From a checkpoint of a small transformer trained on Wikipedia.
Size: width 256, 8 heads of 32, 8.56M parameters.
Architecture: RMSNorm after each block, no biases in attention or MLP, untied embeddings.
Training: a variant of Muon for these matrices, 269M tokens, 8615 steps.
Each number is 50 + 15 x the weight over its row's rms, rounded and kept within 0 to 99. Layers, rows and columns count from 0. The size before them is the row's rms in percent of the matrix's.

# layer 6 MLP gate, 704x256, rms 0.141, rows 50-68, columns 128-255
104:34 67 31 45 67 75 41 80 57 72 57 50 61 59 41 46 47 38 32 56 67 42 37 67 47 51 41 97 39 33 30 38 69 37 34 50 61 45 56 67 48 83 51 54 46 32 71 48 67 55 49 34 48 39 69 47 66 50 40 45 53 32 34 58 49 63 37 33 65 34 66 39 57 65 40 43 61 56 29 30 44 56 43 65 47 47 54 71 46 54 46 44 99 67 46 45 61 38 56 63 46 54 51 46 45 46 40 34 76 50 27 67 31 39 63 59 49 29 67 55 30 84 53 38 56 63 47 47
101:62 59 42 80 50 53 50 35 49 48 84 68 61 74 68 24 79 14 50 37 58 63 16 50 47 71 43 22 73 87 50 65 50 46 12 51 39 44 68 13 28 36 56 37 32 54 43 42 39 44 33 49 51 50 36 88 55 53 47 61 31 45 48 47 20 50 32 68 64 66 36 61 67 67 34 65 54 60 37 34 61 55 57 63 38 27 37 63 51 44 48 51 65 45 56 52 51 59 59 24 33 58 40 67 50 21 62 48 60 41 49 51 67 41 62 35 24 58 55 54 43 61 59 01 63 40 79 44
099:46 61 80 58 77 39 57 52 44 40 59 48 59 25 37 47 78 70 47 52 50 16 47 47 25 47 75 66 62 19 63 39 48 46 47 37 37 57 79 67 43 57 78 73 57 21 38 47 74 85 59 67 50 57 90 48 49 38 63 34 53 60 38 54 27 54 42 45 77 47 42 44 60 42 54 55 67 61 33 58 66 46 41 22 53 76 53 82 53 56 59 32 46 47 43 42 26 60 48 44 74 75 55 57 39 41 23 38 60 28 41 63 39 61 51 33 63 65 41 63 44 33 41 44 50 59 47 55
099:32 58 30 66 55 39 73 53 29 59 77 54 84 62 40 39 88 49 33 44 27 49 46 46 40 56 79 13 66 42 86 36 41 25 67 68 42 14 61 51 41 65 37 45 59 54 54 52 29 74 56 85 27 63 74 40 47 61 48 69 18 40 49 34 43 41 50 35 22 45 56 29 27 66 43 60 30 60 40 37 64 58 30 37 56 60 35 29 81 39 44 21 24 54 30 52 62 66 52 39 52 43 57 56 40 39 42 49 44 36 45 54 51 68 51 56 52 51 33 46 24 48 43 49 74 34 26 56
100:46 48 31 56 40 55 44 51 47 47 46 51 34 39 61 62 67 31 50 53 60 49 49 47 28 41 38 46 36 71 35 57 77 51 36 60 42 51 72 40 45 62 69 62 41 40 35 00 58 42 52 43 43 45 87 55 44 28 60 64 36 80 60 13 37 31 72 45 50 50 35 46 49 45 49 11 47 60 67 23 74 49 37 46 41 43 48 60 49 46 43 44 56 77 43 42 85 42 47 35 62 56 50 35 36 92 68 61 38 50 67 45 29 50 36 49 49 42 60 38 29 50 73 72 66 36 49 58
096:50 75 39 48 38 41 69 40 62 48 21 92 66 31 65 28 58 51 18 67 57 50 74 23 55 64 54 65 40 62 64 39 44 54 31 36 22 45 60 27 65 49 43 72 41 28 50 27 62 61 53 31 64 11 55 38 72 40 42 59 41 49 64 53 47 41 52 50 51 43 50 31 59 75 32 53 62 55 51 65 63 70 68 64 63 74 32 44 81 46 71 61 54 38 58 57 50 35 49 54 53 60 28 58 32 64 57 73 30 39 62 58 60 37 38 45 71 48 63 67 44 83 44 52 47 57 48 44
098:55 39 44 31 51 18 36 68 37 39 31 31 52 54 31 39 64 35 63 64 44 29 70 41 38 45 66 64 41 00 63 52 31 27 34 54 54 59 52 62 48 51 62 49 41 38 37 43 37 42 64 19 44 51 51 30 56 24 80 57 37 52 40 61 67 56 42 39 27 48 54 37 35 62 50 31 47 60 61 67 61 54 33 59 54 39 32 39 63 46 36 35 59 79 61 63 64 26 70 41 43 60 54 86 27 38 29 64 47 63 71 66 43 59 55 73 35 61 35 31 40 48 17 59 53 51 81 43
100:59 62 33 48 30 38 16 46 58 24 58 37 31 51 46 47 29 28 49 68 48 75 70 64 80 56 45 69 55 62 44 56 62 33 66 59 67 57 49 48 46 34 48 24 37 59 35 50 66 58 60 48 62 32 50 49 26 51 51 37 69 39 73 55 55 57 71 46 48 33 40 45 70 37 59 20 50 34 27 41 63 99 16 55 45 36 66 42 44 34 41 51 69 37 59 51 45 66 36 51 53 58 73 39 43 60 50 45 70 57 39 57 74 26 55 46 46 66 42 61 26 73 24 33 46 64 52 37
101:49 68 46 88 29 67 37 31 45 56 61 47 84 67 60 19 28 57 51 49 37 66 61 67 36 63 59 44 46 50 46 52 50 62 33 73 64 64 74 47 45 54 36 43 39 50 56 63 61 61 61 47 38 60 46 50 48 62 72 72 43 61 66 30 44 83 54 47 32 55 49 60 32 49 48 61 48 47 78 46 78 62 50 58 42 39 53 54 46 47 35 51 46 44 81 34 56 44 56 55 62 55 68 56 68 58 38 67 40 57 48 63 52 39 57 59 62 58 32 21 40 38 79 90 33 28 24 41
101:58 47 28 60 61 40 50 54 58 42 38 44 67 37 56 69 53 60 69 67 48 62 64 30 43 41 66 70 30 56 81 53 71 46 49 44 32 44 46 55 35 62 39 35 51 25 56 32 20 49 37 42 57 48 60 31 76 81 57 50 78 42 67 33 34 38 51 57 31 39 67 43 68 25 49 44 67 49 49 61 38 29 35 77 58 30 73 54 55 25 67 41 79 62 39 60 42 65 38 63 74 53 41 63 51 45 56 57 47 40 49 17 54 54 12 54 63 58 48 64 52 51 68 41 26 54 71 42
103:50 76 48 35 80 29 65 43 69 38 37 63 60 40 54 53 57 52 63 65 35 52 40 47 12 39 52 46 35 44 64 49 34 56 71 56 61 38 21 44 54 55 41 69 59 36 80 71 67 39 70 66 49 26 71 48 19 32 49 52 52 74 45 43 46 48 45 35 36 48 59 64 11 56 45 35 48 67 37 42 83 88 52 40 22 63 92 31 49 28 31 40 24 56 70 56 49 36 42 53 47 39 66 41 53 57 55 50 76 77 59 44 51 60 26 54 50 64 55 48 80 44 19 54 51 59 06 54
102:23 45 40 45 46 85 41 98 60 40 55 55 51 46 60 88 47 44 47 43 65 30 27 44 32 60 77 46 59 71 64 69 45 52 36 50 56 62 75 76 51 35 58 62 30 35 49 88 41 73 40 50 41 62 62 31 28 71 42 63 53 55 66 45 59 56 33 51 25 48 41 42 58 65 82 60 58 59 16 43 39 77 34 66 41 40 52 36 34 49 55 34 43 56 49 41 46 53 42 49 47 53 36 48 52 49 55 35 37 17 48 68 32 32 64 36 52 53 65 51 34 42 36 46 49 33 51 47
098:54 50 24 57 58 61 31 35 49 53 57 70 47 17 62 41 47 45 57 56 64 81 62 32 30 59 51 63 26 41 53 28 43 53 48 52 48 61 43 67 51 46 59 50 39 37 41 22 15 57 53 80 32 68 63 55 78 61 60 58 50 47 56 40 46 52 24 47 38 81 66 25 39 42 30 07 42 57 30 58 70 55 54 49 75 56 65 63 60 58 41 29 79 66 55 27 49 41 56 66 24 70 43 41 39 37 50 51 63 52 21 30 39 69 52 43 54 54 64 52 36 32 67 50 30 50 18 72
091:44 36 40 76 49 54 28 56 53 74 51 37 49 55 45 26 43 40 37 53 63 56 31 12 68 38 54 47 67 28 62 63 45 45 40 64 39 28 53 57 56 56 44 54 27 38 55 39 29 30 53 51 39 37 44 45 79 45 58 38 71 45 66 50 52 50 43 69 65 62 48 45 45 47 75 30 92 18 55 33 55 49 47 63 41 57 72 53 53 60 48 51 48 39 65 40 49 60 46 55 56 91 28 51 35 27 52 56 45 40 42 27 26 59 40 33 80 31 46 20 32 60 41 61 55 62 56 59
097:39 64 44 39 62 35 45 70 36 45 52 57 54 69 33 59 61 63 75 55 53 49 44 34 74 39 21 51 54 29 43 45 23 41 41 46 62 82 54 59 44 39 42 59 51 38 54 59 57 36 56 49 36 48 39 27 67 64 65 41 92 70 65 46 68 49 51 51 41 62 30 53 41 61 48 34 83 25 53 53 40 58 19 43 62 48 49 30 51 70 14 35 69 69 49 47 29 54 48 63 07 73 30 35 72 52 46 62 41 61 55 46 24 63 38 57 38 69 56 51 16 38 53 40 40 55 60 54
104:40 59 42 42 65 30 51 73 53 41 57 56 48 31 46 39 50 41 96 33 41 55 16 65 53 32 43 53 54 46 37 83 76 61 33 31 41 54 53 66 35 29 49 48 54 53 45 66 64 55 59 45 74 34 30 64 43 29 54 46 29 78 35 61 76 36 26 50 26 66 44 72 54 41 60 74 71 63 64 56 63 69 79 69 49 34 59 59 75 41 58 59 62 40 43 38 40 33 45 71 42 14 42 31 47 42 61 33 43 35 39 60 75 64 54 45 71 53 61 16 35 31 43 58 48 56 29 76
099:59 43 27 44 67 40 70 80 70 49 46 49 37 42 72 28 42 32 77 56 41 66 51 59 50 34 31 50 28 43 49 70 44 43 32 60 60 41 33 54 80 42 71 53 32 34 34 61 24 65 42 42 47 45 31 79 61 65 42 65 41 42 73 51 59 44 49 28 37 83 69 54 20 25 46 64 11 48 50 53 55 34 37 74 58 31 41 57 44 38 56 38 52 31 64 46 52 42 33 53 40 58 48 36 68 65 41 44 49 39 55 45 69 51 71 49 42 41 50 65 03 68 40 60 47 54 31 52
092:55 70 55 39 42 62 30 50 43 24 47 23 41 43 39 57 50 47 34 45 48 34 40 64 61 55 78 40 52 50 49 65 36 64 65 57 56 60 49 33 37 24 85 51 23 44 23 57 47 56 47 76 44 52 63 46 59 40 47 20 68 41 41 54 58 22 55 40 53 53 60 63 38 47 26 36 83 41 46 47 53 18 75 41 54 64 47 59 51 51 57 54 42 78 63 42 58 58 49 46 58 57 53 52 53 39 80 68 70 42 52 68 49 30 44 16 52 43 51 86 48 63 34 30 46 39 37 65
100:44 56 59 55 35 31 44 41 29 73 39 29 30 67 60 46 52 60 40 58 67 21 54 37 48 34 24 57 51 78 41 73 83 58 30 45 57 71 38 41 43 55 66 54 39 52 79 64 19 53 57 41 41 43 40 54 25 45 32 43 58 90 24 54 42 78 58 35 48 69 59 55 64 46 59 43 47 48 26 64 39 57 50 82 28 55 49 79 63 34 43 66 58 52 73 33 57 40 43 72 34 43 67 31 21 35 33 63 80 51 60 49 35 71 49 10 60 64 66 41 55 60 30 37 39 39 43 36
# layer 6 MLP up, 704x256, rms 0.148, rows 50-67, columns 128-255
105:46 58 16 75 45 46 53 47 62 77 53 40 58 17 27 23 44 56 69 22 71 60 75 65 30 47 42 43 70 62 46 45 60 32 38 58 67 28 64 79 52 37 24 63 73 39 40 72 29 22 25 63 63 66 50 53 49 81 61 50 71 47 31 20 40 44 52 38 46 40 45 51 43 43 36 58 49 50 36 67 57 61 40 50 42 37 65 44 74 56 45 38 60 78 54 02 36 60 48 43 49 42 57 31 42 55 43 56 61 63 48 46 46 52 48 65 50 21 72 45 64 42 58 40 39 37 49 66
107:31 60 58 37 45 26 42 47 31 39 49 46 57 43 53 69 19 57 36 21 56 31 42 53 73 33 75 66 74 42 60 32 42 59 46 42 65 50 61 70 55 50 62 68 40 45 68 28 73 39 92 29 72 36 72 35 54 13 45 58 34 53 54 57 63 53 55 51 61 45 67 35 55 50 65 42 41 31 58 39 37 44 51 46 43 28 57 33 69 47 83 46 53 74 59 38 28 61 30 52 48 29 64 34 36 48 52 40 59 60 42 37 45 41 49 29 47 54 35 25 58 35 38 48 43 58 35 47
104:39 42 73 51 30 66 72 61 46 46 40 55 52 48 50 37 71 41 75 56 47 62 41 49 42 62 44 39 46 43 49 68 66 53 08 54 35 57 36 62 40 38 68 68 60 57 62 40 39 39 36 55 09 60 64 50 28 53 25 67 74 51 39 75 39 58 56 72 60 49 32 49 72 41 34 19 49 58 61 45 57 38 48 60 35 53 62 47 48 58 52 36 55 35 43 57 46 36 39 31 37 47 56 76 66 55 42 46 58 55 51 52 46 62 59 52 48 34 64 24 52 38 24 41 43 22 70 70
096:60 68 47 39 26 47 44 59 37 44 16 51 46 67 41 55 60 61 71 29 47 47 62 38 35 58 44 63 82 23 26 49 18 32 48 62 23 30 83 65 30 54 37 53 37 64 49 64 09 67 48 51 71 45 53 35 54 31 46 46 51 43 69 78 49 65 26 64 73 29 32 55 39 51 60 69 37 59 25 66 48 18 60 50 29 58 53 50 70 88 36 44 38 45 61 67 57 56 52 48 46 51 53 28 71 52 15 52 64 56 51 59 59 33 60 35 50 71 27 53 66 57 47 60 55 54 65 56
096:49 49 58 73 54 61 42 27 17 65 29 68 62 12 60 56 42 24 38 52 31 62 29 57 54 45 38 74 78 68 59 59 50 44 49 50 53 51 57 62 49 76 18 57 94 33 58 64 54 36 76 40 51 53 53 55 50 41 46 56 57 40 40 32 49 45 66 36 47 49 46 48 58 57 24 27 52 49 56 38 56 53 54 31 59 46 75 44 68 52 44 33 61 73 74 53 36 56 63 35 48 73 67 49 42 43 52 38 65 57 59 24 56 24 47 17 60 55 58 31 37 50 63 56 50 65 90 35
095:59 65 51 60 39 53 55 62 46 66 41 62 40 31 41 95 51 66 66 65 23 50 46 30 35 30 55 38 27 29 55 82 47 66 67 25 69 23 39 50 32 38 45 41 35 52 53 62 37 18 46 68 61 28 32 66 52 72 30 48 72 42 58 47 30 44 46 27 64 74 42 47 77 50 50 69 44 35 38 44 39 55 29 57 64 58 44 31 52 42 75 41 56 18 91 38 57 32 58 26 42 44 50 67 52 58 51 25 59 58 33 71 53 52 59 29 58 58 70 48 57 52 62 15 33 61 35 34
100:41 45 26 52 45 47 57 51 41 89 31 32 36 52 56 70 52 62 47 57 52 57 38 42 71 58 58 10 56 41 60 55 43 41 56 41 20 57 48 52 64 39 75 28 66 45 32 39 27 70 58 46 70 55 53 55 55 43 10 33 43 64 53 60 84 40 50 38 34 52 38 39 78 34 61 45 60 46 45 51 50 51 38 40 70 51 58 12 20 56 55 33 79 83 68 36 63 69 67 46 28 25 54 32 67 23 28 68 48 61 76 30 51 23 38 48 70 48 49 48 50 74 29 64 59 64 51 57
095:37 15 42 55 64 37 63 33 46 36 48 24 28 70 52 64 50 47 17 76 39 74 53 50 48 46 68 55 58 61 07 42 62 79 19 51 52 52 73 45 50 69 53 57 54 53 42 85 31 64 45 57 53 23 52 24 38 27 80 23 45 57 53 59 47 47 55 35 60 48 32 62 46 46 62 67 64 49 35 12 34 66 67 28 41 57 29 50 50 32 88 47 35 63 40 29 62 37 49 42 58 48 48 17 58 34 50 59 43 58 58 53 75 40 39 39 65 78 41 54 61 29 38 19 76 84 61 30
107:54 67 65 55 44 41 55 61 66 52 28 59 55 47 57 27 80 70 58 65 15 70 54 40 61 49 50 50 43 30 59 45 57 46 59 55 46 66 38 64 48 52 39 44 37 40 56 46 08 59 50 38 75 42 25 69 53 52 46 60 48 60 81 39 49 85 15 63 55 46 40 57 47 34 47 49 54 63 38 62 66 64 37 41 24 60 49 54 45 29 33 43 57 46 68 72 43 05 41 36 40 28 47 71 40 41 47 66 49 44 43 80 34 50 50 80 49 69 56 42 42 49 34 09 40 62 24 29
102:29 58 65 55 53 48 60 43 63 51 65 57 42 43 42 36 52 50 82 43 68 47 70 29 51 55 46 70 73 61 83 41 63 72 76 54 40 42 38 46 76 65 82 59 61 56 56 28 47 24 72 65 38 48 55 50 63 41 72 55 49 34 44 51 56 79 87 67 44 48 26 65 57 48 40 09 69 38 53 35 47 63 50 51 55 41 19 52 25 56 74 64 24 60 35 56 55 49 52 39 41 67 77 69 46 40 74 50 19 53 69 39 37 35 44 62 24 70 52 63 51 50 34 66 51 43 58 46
105:57 51 53 50 39 35 34 35 60 69 60 63 45 32 77 56 49 55 24 54 49 53 62 30 58 61 57 54 51 37 36 45 42 50 45 44 53 60 54 63 48 48 51 32 66 39 51 31 57 21 49 45 46 50 39 51 18 70 42 61 35 58 40 50 52 08 43 62 50 48 54 57 46 29 63 71 32 23 19 74 42 31 30 51 27 56 43 68 61 29 68 56 30 35 41 57 78 41 52 52 35 52 35 46 23 55 41 74 33 76 55 28 45 44 07 46 68 41 43 54 68 63 50 42 53 48 29 33
107:42 46 52 36 38 66 78 62 79 62 51 53 44 51 53 03 57 45 30 57 44 52 57 58 31 53 42 20 75 62 36 38 71 21 56 47 64 43 43 29 46 70 51 51 82 28 31 10 40 60 44 32 82 38 30 38 40 31 56 61 38 49 22 37 16 20 59 58 42 28 55 59 62 42 64 32 58 54 66 55 40 54 40 39 47 52 15 56 53 82 63 59 42 47 41 62 40 47 50 36 37 35 39 35 61 12 75 72 60 34 78 36 54 45 56 44 49 21 37 77 50 29 64 40 50 30 66 56
100:28 50 50 53 60 32 58 54 51 43 58 38 82 53 51 42 91 42 19 56 28 49 58 81 55 74 48 59 41 59 55 34 55 50 40 63 38 49 55 75 58 38 39 56 19 68 51 45 56 60 64 37 65 51 69 62 22 51 65 48 48 67 39 57 68 22 59 43 73 51 60 45 70 57 58 66 74 72 63 52 44 39 24 36 60 41 19 43 53 33 45 36 62 66 47 25 59 31 37 52 48 54 63 41 49 22 40 53 56 36 45 26 40 40 64 64 78 41 15 50 42 53 60 47 50 57 48 35
094:54 55 60 61 35 56 41 25 32 44 32 58 56 45 65 31 26 53 53 73 53 17 32 70 43 49 38 52 42 73 69 55 36 52 27 59 50 58 54 39 42 42 43 53 72 87 36 51 32 75 33 70 48 51 43 49 37 56 47 81 39 55 46 57 50 43 44 77 46 76 30 27 50 67 51 62 48 34 82 50 33 49 44 40 36 41 38 61 44 41 48 38 22 42 52 34 69 50 32 70 64 73 44 40 45 35 71 52 42 67 40 90 52 62 30 38 30 72 49 29 58 63 29 53 53 40 40 35
096:33 55 60 35 76 48 84 36 40 32 29 56 47 60 33 65 29 43 54 31 69 53 68 87 72 58 80 36 43 41 69 35 44 56 50 50 61 50 45 54 47 27 56 55 66 66 39 46 53 70 42 57 34 64 34 73 66 43 59 62 34 34 15 52 48 45 70 40 60 64 26 82 34 59 48 58 41 49 58 48 59 65 54 71 25 75 56 46 63 49 75 70 49 48 44 20 46 26 46 64 67 45 79 37 52 38 45 39 55 33 44 55 72 69 66 74 33 69 50 22 55 43 24 38 58 58 42 48
103:37 43 45 35 44 54 62 45 54 58 58 49 47 70 52 60 55 46 91 32 38 55 48 41 70 45 32 47 40 61 52 48 56 50 62 45 69 58 20 58 30 40 46 38 50 51 46 49 63 48 53 46 76 70 45 57 51 13 41 18 38 31 49 77 30 38 47 44 48 65 42 70 78 43 46 64 32 57 41 32 57 36 72 26 60 50 62 60 52 01 49 62 66 61 57 71 42 15 54 33 77 50 32 42 60 75 55 51 39 67 57 24 56 58 54 50 47 36 26 63 24 54 44 58 76 53 27 49
100:90 73 39 50 64 35 46 34 54 66 61 39 44 36 66 73 31 53 25 38 30 39 57 61 70 67 60 45 30 47 61 36 63 42 37 67 70 54 56 49 30 44 82 69 68 42 24 40 65 47 35 44 55 83 75 82 62 46 49 73 34 21 72 31 67 75 39 35 57 46 39 26 70 61 63 65 36 45 51 70 54 28 48 47 62 50 74 42 66 44 48 55 58 99 43 53 73 39 57 52 37 52 48 52 35 49 34 19 53 46 40 60 72 40 61 78 71 42 51 58 63 56 37 60 26 62 44 56
098:53 52 48 52 17 72 39 29 46 39 78 52 58 47 86 30 51 38 56 60 43 65 77 83 45 39 65 61 35 57 45 18 76 35 39 25 32 69 20 41 58 42 40 39 41 40 34 43 43 59 21 67 72 66 38 38 56 44 18 59 47 46 46 40 57 45 35 48 36 35 32 64 59 54 22 37 55 48 57 38 64 78 38 38 74 27 28 40 53 65 55 41 57 64 41 66 38 59 48 42 50 42 66 48 19 32 40 72 53 47 38 43 78 54 73 66 30 38 36 53 34 67 50 66 49 08 47 65
# layer 6 MLP down (transposed), 704x256, rms 0.0794, rows 50-67, columns 128-255
106:41 56 61 40 48 50 50 55 64 47 17 39 42 81 61 49 48 56 27 44 53 53 40 43 73 35 31 28 44 30 55 45 59 28 34 27 30 48 71 48 49 64 21 68 17 72 66 45 64 61 77 54 54 59 75 28 76 60 66 40 59 60 67 63 87 63 63 34 61 39 52 44 30 71 40 36 65 55 52 14 55 65 51 46 50 53 70 43 30 41 44 54 35 19 42 84 61 56 54 49 57 44 49 33 37 42 53 27 59 39 46 80 40 55 55 47 44 71 75 47 24 33 12 54 48 56 57 44
107:53 45 49 58 44 52 45 66 33 57 41 56 52 46 44 53 50 57 47 49 69 52 54 78 48 70 47 74 45 51 49 57 56 23 36 46 32 65 25 46 29 37 64 41 34 57 82 77 51 39 37 44 51 51 49 59 48 54 35 50 65 30 37 52 26 49 54 61 48 51 33 62 53 33 34 35 42 59 32 83 45 55 30 49 61 96 41 51 61 38 25 37 47 21 22 51 53 64 55 51 49 52 85 42 50 34 49 44 30 56 47 48 79 60 53 56 46 33 53 83 78 49 54 17 88 44 49 56
100:53 75 60 39 48 59 39 56 48 54 48 17 62 55 44 58 59 65 42 52 58 45 69 61 37 50 53 93 44 45 19 24 70 55 65 81 64 76 55 35 52 60 26 37 40 39 38 68 32 41 62 43 72 57 66 72 63 11 70 52 43 08 78 50 44 53 43 41 38 45 50 40 27 76 61 44 50 67 29 52 44 35 39 40 47 13 46 56 55 54 26 76 33 49 51 49 51 74 48 52 73 34 33 43 53 17 61 49 45 37 74 29 49 51 25 54 50 46 63 56 63 73 52 78 68 54 56 45
102:48 61 72 50 75 59 44 62 59 38 28 57 71 36 61 52 50 47 56 50 60 43 45 69 64 40 50 43 44 43 34 37 61 41 33 53 46 48 35 29 69 76 53 63 86 59 63 37 76 48 54 60 40 28 35 64 55 60 61 61 79 37 51 37 77 30 72 35 47 25 35 49 22 49 32 19 66 43 39 44 56 38 53 52 64 19 47 33 82 55 70 42 51 55 43 40 64 76 33 35 99 55 66 65 24 39 56 56 63 45 46 68 67 45 30 69 37 25 75 25 43 69 71 73 39 36 43 34
097:51 27 61 37 44 27 39 55 54 44 62 39 59 68 59 14 75 57 28 35 35 65 31 41 69 68 53 38 64 55 44 62 74 62 61 70 41 60 42 11 53 48 43 38 39 47 49 57 56 56 41 69 64 52 75 50 64 38 65 62 13 49 51 79 48 57 51 54 55 30 58 35 59 66 52 30 43 19 37 54 44 55 64 57 09 57 37 49 61 54 37 31 41 73 45 59 44 39 64 31 66 34 16 61 48 60 52 57 59 55 44 47 43 27 88 63 50 15 67 75 28 55 65 47 28 56 63 69
095:34 62 59 51 28 32 50 56 73 41 48 52 70 51 43 64 24 52 36 46 76 77 45 59 40 36 70 44 70 48 42 41 61 46 49 54 31 80 38 49 80 83 82 60 24 43 38 58 39 65 48 41 46 26 66 44 65 57 82 65 62 38 42 66 59 38 48 65 73 42 56 31 45 83 61 49 49 53 58 44 58 13 78 53 57 28 51 70 36 42 28 31 31 70 56 45 68 33 47 45 51 48 35 34 89 29 39 53 79 20 56 66 38 54 69 46 39 42 00 46 58 32 45 76 79 37 66 44
099:56 39 68 58 40 60 46 46 49 18 42 66 73 65 34 36 67 66 55 20 65 22 58 44 62 42 51 70 69 71 34 50 34 41 58 54 31 57 54 29 39 59 54 54 70 50 44 25 40 40 56 65 37 19 59 42 51 27 82 33 50 54 61 28 58 49 48 67 61 42 40 35 48 46 65 68 70 62 67 51 55 46 42 84 27 44 87 58 50 63 49 47 31 83 34 45 57 25 37 42 20 67 61 45 19 50 72 51 48 55 62 35 50 31 70 33 11 27 47 59 51 46 87 60 46 29 36 30
103:53 48 37 49 50 50 36 73 49 60 75 43 63 44 58 40 55 60 40 45 59 65 33 81 71 39 40 86 36 54 63 52 24 20 72 23 45 19 46 65 25 43 46 14 67 65 59 70 99 42 36 57 17 59 50 49 37 66 67 74 17 43 59 42 44 56 60 59 46 59 69 39 73 60 56 34 73 53 69 57 54 59 87 31 46 40 67 47 45 61 36 36 69 34 59 19 58 67 66 41 57 68 50 75 33 76 37 56 68 31 72 29 66 54 56 55 63 57 53 43 51 80 40 75 43 36 45 44
105:39 52 49 33 54 41 53 54 57 27 63 47 58 60 68 51 69 41 43 45 59 19 76 50 18 54 66 70 67 46 19 54 68 56 34 20 59 51 51 60 58 60 53 65 40 60 23 48 68 59 49 51 34 28 47 36 63 37 53 74 48 62 33 69 65 53 44 30 15 63 21 35 49 35 19 45 55 33 61 53 45 67 41 32 45 58 61 39 73 41 57 38 70 20 45 43 24 69 45 50 57 58 63 44 31 63 61 52 20 33 45 31 33 40 40 41 50 67 42 27 63 50 43 76 44 63 57 56
097:37 43 73 38 25 52 47 40 47 53 51 67 56 54 63 46 54 32 58 53 40 38 31 49 69 57 48 44 60 68 29 53 72 63 49 56 56 52 43 59 44 34 51 80 52 60 13 42 65 82 41 44 60 39 34 77 49 53 43 80 37 56 45 71 57 28 31 61 36 52 57 38 57 61 54 54 76 65 56 64 54 45 35 67 39 42 27 19 36 57 46 61 51 63 24 60 43 49 42 63 64 61 40 71 40 37 49 40 98 64 52 51 72 59 80 27 45 38 34 53 53 26 48 36 41 84 67 46
102:46 34 40 43 74 62 62 62 57 48 45 63 37 41 49 48 16 71 44 31 38 42 27 38 59 49 79 44 25 65 20 32 73 51 38 59 46 70 76 48 42 45 38 53 31 44 39 33 45 65 39 34 48 79 38 05 42 53 57 59 61 54 57 39 39 64 34 38 57 59 67 74 45 52 56 54 62 53 51 70 56 73 48 52 60 78 55 64 39 61 64 50 77 44 46 56 48 63 32 42 43 58 47 48 49 38 16 25 59 65 60 40 42 38 59 47 43 40 30 39 68 69 62 59 41 68 51 50
103:71 62 51 53 41 68 33 55 35 68 32 59 30 47 39 51 63 53 46 50 57 46 52 57 41 49 59 61 38 53 49 15 80 54 52 95 41 55 67 54 52 59 51 20 52 22 46 43 38 45 32 53 64 16 37 44 36 33 53 59 56 53 43 61 49 61 35 60 32 52 42 64 81 55 42 27 58 41 67 49 54 70 97 59 49 50 56 57 45 55 50 70 24 53 48 66 60 68 48 70 42 58 34 72 34 58 36 52 61 70 50 58 57 00 66 42 65 44 39 29 71 50 52 43 32 49 28 38
097:62 24 62 48 36 29 40 47 44 76 76 65 53 57 57 69 34 46 71 52 69 51 38 47 45 45 57 41 31 81 45 44 47 57 26 35 64 65 54 35 51 49 57 57 63 22 33 20 56 62 71 45 37 37 72 28 54 64 36 54 53 44 64 60 50 68 60 60 73 62 42 37 43 66 79 39 44 36 56 31 73 46 48 48 40 31 70 33 50 56 61 54 51 46 60 42 32 54 52 69 37 30 53 18 63 34 41 42 57 58 56 59 56 81 67 80 19 31 68 37 36 58 58 52 35 26 44 43
097:60 39 33 20 57 49 27 62 54 59 45 83 58 60 23 45 63 55 45 30 41 78 54 51 62 58 47 60 48 31 72 26 72 62 66 51 67 35 47 46 41 61 58 21 27 38 40 36 44 15 56 40 59 73 62 90 48 35 48 51 55 57 44 44 26 49 51 36 56 60 29 73 72 47 63 36 50 56 76 64 52 60 35 33 44 60 67 64 41 52 42 61 77 63 77 70 61 45 56 70 28 43 37 53 30 64 27 62 54 44 36 34 39 36 37 60 62 34 22 59 31 70 67 66 66 51 62 42
096:50 31 41 39 52 43 61 62 54 18 78 48 50 66 68 33 35 24 70 49 60 46 62 45 46 73 40 46 47 59 51 68 74 35 48 36 35 76 73 35 43 36 41 32 48 65 63 39 59 38 59 72 45 33 42 20 44 72 26 66 29 44 35 19 34 60 43 28 46 24 53 50 55 17 57 62 48 59 83 45 49 44 50 51 59 58 64 83 54 42 39 19 43 46 46 86 68 76 53 36 66 57 32 67 66 90 68 31 82 47 58 57 57 39 36 47 51 60 20 60 54 29 48 70 32 52 37 44
101:25 42 60 64 56 46 60 42 63 51 69 61 57 55 33 41 47 67 34 52 56 37 67 44 59 56 51 74 40 40 41 24 56 58 48 45 66 54 60 23 56 50 51 57 71 34 37 64 40 55 51 72 31 32 39 48 38 38 50 65 87 40 54 46 61 33 33 56 35 42 43 38 34 53 59 71 60 60 51 51 66 73 54 53 39 38 36 53 44 41 69 36 76 59 38 38 64 64 62 48 54 40 70 61 35 31 34 33 35 31 72 74 61 55 73 64 46 90 17 67 62 21 59 34 47 44 60 53
096:66 31 35 51 49 56 44 64 35 34 47 50 45 69 21 44 44 48 71 53 51 49 33 27 64 56 36 42 73 42 17 82 33 52 26 52 29 35 60 27 47 77 32 70 43 79 64 71 73 43 65 42 53 54 53 32 40 63 44 49 44 54 44 40 42 71 44 42 43 68 62 52 43 62 78 51 81 53 42 31 60 48 39 58 33 46 59 53 31 45 65 50 58 30 29 46 64 51 45 55 34 57 46 73 55 62 59 43 25 48 90 34 56 59 37 54 80 33 31 23 56 68 27 57 80 40 88 38
103:52 55 57 80 37 66 32 67 40 41 35 50 27 12 26 39 52 73 56 47 58 32 55 40 47 53 80 46 51 47 32 38 29 82 44 44 55 09 71 59 75 77 67 59 64 55 47 67 58 28 63 27 59 63 35 37 36 78 62 40 44 62 58 62 56 52 45 43 64 43 39 61 48 12 54 35 52 55 68 58 32 59 62 70 38 62 24 48 86 81 50 48 37 73 69 30 37 54 56 74 62 46 51 61 59 42 51 62 27 59 34 28 49 42 30 96 91 33 71 64 36 40 46 59 62 55 41 56